python train.py --n_layer=11 --d_model=64 --n_head=2 --n_kv_head=2 --head_dim=32 --d_mlp=192 --vocab_size=2217 --activation="geglu" --norm="layernorm" --norm_place="pre" --norm_eps=1e-06 --positions="learned" --qk_norm=false --attn_scale=0.177 --bias="all" --tie_embeddings=false --parallel_block=false --init="normal" --init_std_qkv=0.0625 --init_std_o=0.0133 --init_std_up=0.0625 --init_std_down=0.0133 --optimizer="muon_variant" --lr=0.00917 --lr_mult_o=2.0 --lr_mult_up=0.906 --lr_mult_down=2.0 --lr_head=0.0101 --grad_clip=2.0 --warmup_steps=200 --schedule="wsd" --decay_fraction=0.738 --decay_shape="linear" --final_lr_fraction=0.0 --batch_tokens=[8192, 16384, 32768] --seq_len=768 --doc_mask=true --train_tokens=121000000 --steps=7382 --dataset="wikipedia_en"
Each number is 200 + 40 x the weight over its row's rms, rounded and kept within 0 to 999. Layers, rows and columns count from 0. The size before them is the row's rms in percent of the matrix's.

# layer 7 MLP down (transposed), 192x64, rms 0.194, rows 87-103, columns 0-63
096,170,209,187,281,234,232,200,198,231,213,190,133,174,188,244,239,226,234,130,158,155,280,174,162,171,246,203,177,189,179,272,226,157,216,176,191,163,197,188,228,192,172,241,170,185,152,139,182,205,257,148,270,230,141,176,193,200,285,256,238,184,165,111,165
099,250,237,175,200,220,319,217,154,179,239,127,247,140,247,179,202,151,221,142,209,228,169,130,177,202,178,159,206,270,259,165,216,210,204,133,160,255,173,237,254,207,166,155,195,181,201,165,195,244,238,239,170,201,236,197,130,182,197,183,183,252,258,176,169
101,230,184,127,181,198,210,234,180,132,206,180,222,170,228,123,182,241,246,208,209,227,155,158,251,143,189,144,265,227,142,231,142,260,269,281,216,211,240,225,237,243,194,187,218,165,160,190,126,188,185,147,176,211,230,165,220,221,130,195,197,257,142,228,237
117,201,240,143,250,171,227,186,191,230,179,144,181,293,155,197,152,177,245,233,147,131,283,142,129,218,230,208,167,175,171,251,266,191,226,186,165,176,216,279,186,229,139,171,207,180,231,173,171,218,199,198,170,198,285,232,230,145,264,171,223,194,223,208,173
114,190,179,216,196,230,240,241,216,271,206,165,172,139,122,168,122,172,175,167,168,231,213,221,241,185,221,237,171,278,196,145,159,157,133,207,252,249,205,203,283,160,220,184,183,258,217,210,125,211,173,252,182,154,217,186,233,206,194,146,192,274,182,172,272
094,170,168,164,231,204,198,211,170,183,228,198,274,231,218,212,205,304,194,250,221,137,226,235,215,192,182,164,64,205,279,181,172,221,197,162,199,248,144,221,216,246,126,176,190,148,215,207,176,197,223,230,226,179,220,226,198,172,170,160,211,254,143,293,204
097,271,154,241,182,214,272,235,212,159,143,228,187,201,252,192,225,149,181,247,252,176,184,254,200,187,134,187,227,153,241,129,187,184,288,223,245,169,191,223,199,231,206,187,196,178,208,182,258,99,203,253,128,210,249,246,173,179,187,207,168,158,254,152,164
104,209,238,189,244,200,171,199,240,125,207,233,164,174,175,183,275,186,223,228,217,263,192,210,147,180,236,134,187,243,231,169,149,143,142,171,220,185,226,115,206,139,191,242,106,175,207,182,231,211,143,251,239,216,163,177,205,185,243,230,193,266,288,234,240
073,199,174,199,231,214,145,240,210,191,150,285,209,202,201,280,156,172,233,268,233,203,234,184,181,166,218,189,255,189,233,234,167,125,221,271,277,184,224,141,227,181,262,187,160,179,234,227,155,162,193,214,160,155,182,165,235,188,251,180,215,222,196,74,193
101,175,216,150,222,217,208,218,164,225,197,287,220,206,178,167,145,246,165,172,201,202,211,219,182,270,162,216,127,240,141,155,179,200,186,224,171,198,130,258,264,159,250,197,155,276,215,176,200,197,201,310,162,214,173,186,187,274,166,204,251,122,211,238,180
102,204,194,220,149,203,201,95,196,240,213,177,214,195,174,208,219,173,125,211,229,219,184,246,230,154,208,224,194,152,209,211,208,235,277,194,183,302,238,136,163,226,227,233,247,214,188,300,182,116,150,225,182,224,201,130,177,127,210,167,180,216,241,252,184
088,188,192,235,213,117,168,160,213,261,165,221,197,184,145,263,232,145,255,133,306,173,204,167,146,224,226,187,234,208,245,165,204,232,143,204,199,236,278,184,211,255,217,181,266,167,131,171,197,154,197,195,173,153,226,161,205,244,206,162,259,212,217,157,244
110,126,181,207,184,196,204,271,197,162,173,115,226,211,189,232,164,213,182,219,169,222,227,196,211,242,195,247,226,294,261,215,199,176,163,170,125,213,260,172,214,140,228,150,234,200,201,268,215,257,133,224,225,125,172,203,192,137,282,209,184,237,206,147,229
112,133,214,161,190,190,226,244,162,253,165,224,219,144,229,219,260,189,202,106,280,276,198,198,199,153,199,210,149,254,168,186,175,174,209,230,197,289,249,263,204,233,179,149,218,149,190,214,217,187,173,285,159,185,145,172,207,133,174,141,226,181,198,232,195
107,191,179,236,180,167,174,200,268,163,172,153,229,193,151,174,262,197,215,193,186,136,258,218,249,197,196,189,162,260,278,208,182,166,116,201,180,151,202,235,139,146,225,205,253,274,207,232,149,205,192,184,260,177,215,263,208,234,246,284,223,163,200,166,125
093,217,212,256,249,241,182,125,208,259,204,234,133,185,184,314,211,169,181,163,197,169,228,175,133,144,189,260,234,224,219,268,227,153,209,263,200,185,244,150,224,217,186,245,236,109,167,141,169,205,187,180,174,264,206,192,180,171,190,182,194,196,243,142,227
108,229,205,201,191,188,148,286,267,224,195,142,237,184,146,239,97,267,220,263,169,233,221,255,201,221,239,181,213,207,140,176,229,209,218,196,147,175,127,182,187,190,239,163,210,201,241,159,203,230,218,241,138,205,144,173,225,173,265,249,212,137,129,207,180
# layer 7 MLP gate, 192x64, rms 0.162, rows 88-104, columns 0-63
091,203,181,202,277,202,131,186,237,262,244,227,190,184,141,140,239,198,121,260,243,217,194,184,191,226,164,185,295,264,153,180,230,218,154,268,146,227,157,189,169,201,144,117,216,225,207,136,201,178,212,222,205,197,230,220,171,193,186,216,201,218,234,106,216
097,164,103,110,124,203,212,234,267,173,169,212,174,201,219,200,195,197,235,194,168,231,189,155,111,176,209,169,259,186,192,194,177,200,204,201,283,250,243,146,187,194,179,220,228,218,255,196,171,167,230,255,170,226,250,172,208,180,140,151,305,211,194,244,178
115,193,181,253,154,186,192,183,235,233,219,193,280,237,289,205,239,227,234,176,104,108,248,169,204,217,210,260,224,202,278,172,207,200,170,178,232,234,188,148,175,105,157,102,202,196,212,220,183,191,174,210,180,150,206,248,200,186,246,232,208,153,195,181,240
099,238,113,232,158,221,197,206,182,167,249,161,225,188,233,157,243,190,202,180,134,161,180,167,196,157,183,224,279,280,176,191,182,226,255,234,228,248,129,269,174,118,202,168,214,214,237,229,169,246,219,186,236,194,201,181,249,256,200,167,137,165,121,173,246
094,253,160,235,190,188,220,250,215,252,160,191,245,268,163,227,228,186,163,231,142,149,208,220,185,172,182,109,167,245,205,222,190,225,221,147,160,152,257,151,237,244,187,228,182,213,182,167,277,163,238,198,254,199,162,177,298,177,209,297,220,200,141,214,195
098,238,207,112,173,242,211,201,137,212,137,163,188,243,152,144,220,230,209,278,219,214,227,227,269,187,138,158,185,248,231,226,178,191,188,194,174,198,187,240,240,177,143,203,232,185,186,126,232,163,235,196,279,222,286,219,165,115,233,214,190,233,240,140,187
107,157,198,171,249,187,136,266,276,162,221,168,160,194,199,161,180,291,243,188,176,287,208,175,212,128,226,194,201,192,187,182,184,269,194,187,267,270,243,224,224,205,163,187,233,210,186,195,229,167,91,164,173,222,205,140,250,178,214,261,200,193,184,151,172
089,156,235,237,166,220,216,142,248,171,133,163,220,105,146,215,207,230,235,243,223,248,216,112,197,260,192,196,240,238,213,203,187,212,244,149,224,219,238,172,207,278,211,215,206,119,197,187,174,176,146,141,285,208,202,165,244,157,195,149,178,171,220,177,140
099,175,241,233,128,259,261,195,211,230,210,227,262,192,173,156,247,199,224,194,148,200,231,216,212,218,115,203,193,203,256,209,212,191,129,134,143,271,132,222,227,185,242,157,232,179,201,121,221,218,109,129,222,155,237,230,189,184,194,149,241,199,205,207,238
098,201,198,218,104,162,232,162,223,111,150,143,179,198,192,182,245,230,277,213,176,179,223,94,245,212,174,226,192,241,135,249,214,262,154,248,262,166,182,245,180,153,236,232,167,187,213,188,233,242,274,228,189,179,209,177,206,168,177,164,234,178,199,217,250
097,150,125,181,244,143,123,198,126,181,255,194,229,202,168,182,281,232,200,151,187,227,232,183,165,245,249,168,226,214,206,249,87,271,207,168,153,203,230,162,213,196,231,166,213,217,191,217,280,206,218,239,187,155,205,174,236,230,188,137,246,163,160,220,203
102,182,160,249,151,190,204,247,203,218,199,230,123,205,244,147,225,222,176,166,203,197,241,215,150,176,140,209,246,229,155,193,164,189,150,202,194,266,236,141,231,202,203,129,277,251,263,162,236,238,172,220,246,92,177,218,212,152,211,172,233,245,120,215,208
098,214,172,182,209,205,157,191,166,286,210,132,257,240,173,142,223,269,169,208,140,210,251,166,204,202,196,188,229,212,201,95,213,241,197,210,230,162,197,181,207,191,235,186,201,237,177,250,228,207,306,244,201,82,273,241,178,193,191,152,196,216,216,200,154
101,226,173,218,155,253,139,186,256,212,157,230,206,177,197,122,250,201,244,229,153,163,175,213,174,174,127,157,153,199,232,215,269,153,128,212,235,236,225,188,224,127,206,213,255,288,233,214,198,199,176,261,220,195,169,200,218,195,259,203,245,189,158,205,98
103,172,162,131,241,247,195,261,165,158,199,215,303,208,192,185,220,219,152,198,176,98,186,178,223,263,234,249,232,115,221,229,223,217,272,218,189,175,186,158,198,185,206,135,188,187,237,213,231,233,220,244,191,153,131,171,231,184,217,216,299,206,233,177,180
096,218,197,154,196,134,246,170,235,246,277,197,146,134,237,206,236,186,239,235,169,200,301,183,191,258,250,197,173,225,223,181,127,130,233,202,151,230,204,183,213,205,263,196,194,139,181,176,142,178,190,140,226,176,214,158,200,162,227,255,231,128,270,204,196
100,220,136,200,154,136,136,153,192,137,207,219,142,257,200,188,177,138,235,186,199,168,269,280,150,243,224,160,198,244,230,224,169,181,69,233,218,187,161,194,246,184,179,235,228,171,258,160,231,214,189,213,182,244,257,249,224,187,204,226,234,161,200,183,225
# layer 7 MLP up, 192x64, rms 0.168, rows 88-104, columns 0-63
092,241,190,223,169,275,239,104,192,240,162,188,162,192,156,149,299,236,178,245,168,239,151,193,253,231,174,189,235,179,177,250,136,144,172,228,207,181,200,161,157,296,156,203,209,238,192,175,180,172,254,194,167,282,225,225,196,207,167,152,234,179,206,204,234
100,208,199,226,161,215,215,242,182,96,202,153,279,180,204,203,235,156,189,235,179,198,214,176,247,232,157,211,165,217,121,206,155,237,240,204,203,200,195,165,222,288,175,230,222,288,170,246,207,200,196,276,159,263,213,158,151,125,218,167,170,269,159,191,162
121,168,186,196,196,185,177,197,197,232,257,259,235,167,224,148,223,153,245,154,180,181,204,168,204,258,188,173,178,203,218,174,136,231,267,269,217,227,201,216,137,237,199,136,224,159,118,240,177,129,194,180,184,338,186,174,206,240,172,289,219,185,196,208,195
108,210,168,263,252,246,155,208,185,217,155,225,263,212,227,135,190,148,182,189,150,158,168,215,206,152,183,203,219,183,117,195,216,203,176,152,199,228,139,244,165,211,214,154,185,275,195,304,199,234,224,235,209,164,210,150,219,246,165,226,248,261,162,214,301
093,148,198,214,147,239,166,189,124,198,149,258,228,77,199,200,197,178,131,162,183,222,268,156,186,181,188,242,193,205,190,198,212,210,167,167,207,239,184,211,141,271,195,134,219,199,250,214,181,227,141,164,212,262,202,204,217,222,141,270,231,229,257,156,256
094,147,218,215,207,208,220,197,154,139,204,233,209,240,249,239,214,245,263,235,193,148,223,230,225,160,200,151,134,250,214,135,244,234,182,232,237,227,164,212,154,196,162,190,155,155,219,267,227,207,216,150,130,163,197,154,204,266,187,104,186,132,264,255,194
101,196,195,232,165,190,214,221,187,259,231,271,267,122,177,249,182,190,159,148,261,155,172,225,247,162,169,150,201,317,182,155,248,155,188,183,265,197,212,159,170,194,194,219,192,156,230,266,211,160,167,182,220,164,171,254,187,190,223,170,223,213,290,169,240
084,179,235,188,209,173,235,236,234,222,284,229,172,192,196,213,221,190,168,121,243,173,226,144,240,134,223,128,149,208,200,190,282,156,138,133,235,209,185,168,216,173,168,201,230,265,220,166,239,203,307,235,157,155,236,161,195,185,174,197,196,203,269,250,180
098,178,251,194,185,188,234,257,209,213,180,248,157,161,131,199,265,190,200,226,267,281,164,195,136,211,232,160,224,230,126,224,184,124,175,189,235,184,246,145,171,173,202,190,259,215,252,163,106,172,196,198,253,231,150,215,192,213,170,192,219,125,241,166,254
097,240,209,170,213,205,210,185,197,187,262,303,234,167,253,187,190,196,234,164,196,225,167,235,214,172,219,185,136,231,204,264,196,185,144,240,154,144,245,217,104,200,242,173,226,172,128,196,239,198,182,269,138,229,240,129,208,224,245,183,180,234,114,182,246
083,206,213,261,160,210,224,205,197,231,207,219,204,155,238,164,206,266,183,157,256,217,117,183,247,182,199,314,160,182,197,203,218,245,226,244,219,193,219,155,207,193,182,266,100,235,247,193,178,200,214,189,129,222,214,214,242,151,106,233,167,176,220,137,148
109,277,220,209,230,128,236,189,196,256,198,156,231,164,126,229,190,277,237,245,159,224,198,160,239,265,216,230,164,209,140,198,182,161,249,201,122,176,107,120,176,175,214,173,201,176,195,171,261,197,162,213,166,222,261,147,219,185,223,243,209,216,231,198,154
102,206,177,283,239,193,194,157,190,204,201,234,193,215,167,111,266,200,226,185,262,229,207,228,188,209,200,124,232,256,202,223,128,192,164,254,196,194,182,204,229,220,222,141,243,228,189,210,115,237,135,218,285,182,203,150,116,213,157,199,234,191,207,110,207
108,183,213,263,169,234,198,201,140,209,206,199,194,196,192,180,222,93,145,149,234,236,230,177,208,261,222,258,190,192,175,243,273,194,171,210,184,211,301,224,180,223,135,271,110,121,255,138,165,190,218,200,174,222,169,218,221,190,220,175,214,154,223,247,179
086,155,214,199,235,153,178,178,258,149,195,214,242,242,253,192,220,206,195,211,219,163,248,171,204,208,167,224,222,181,182,196,167,166,136,233,172,275,171,160,183,138,205,227,181,161,232,165,216,150,230,291,227,178,282,228,240,183,283,93,258,138,204,223,175
101,151,163,141,112,190,270,218,221,235,138,269,165,183,235,214,231,215,211,205,179,233,235,160,161,215,147,198,182,202,200,171,179,214,274,227,267,146,211,182,223,223,209,172,223,273,146,242,153,214,166,181,188,198,211,186,230,113,207,170,250,174,185,307,157
107,248,208,212,175,180,189,191,203,247,139,247,219,181,173,260,165,254,184,241,119,164,194,202,205,267,238,204,170,211,248,199,203,173,262,236,166,197,209,173,193,246,213,203,205,137,183,116,191,202,277,171,254,142,106,209,154,126,261,186,227,177,244,142,172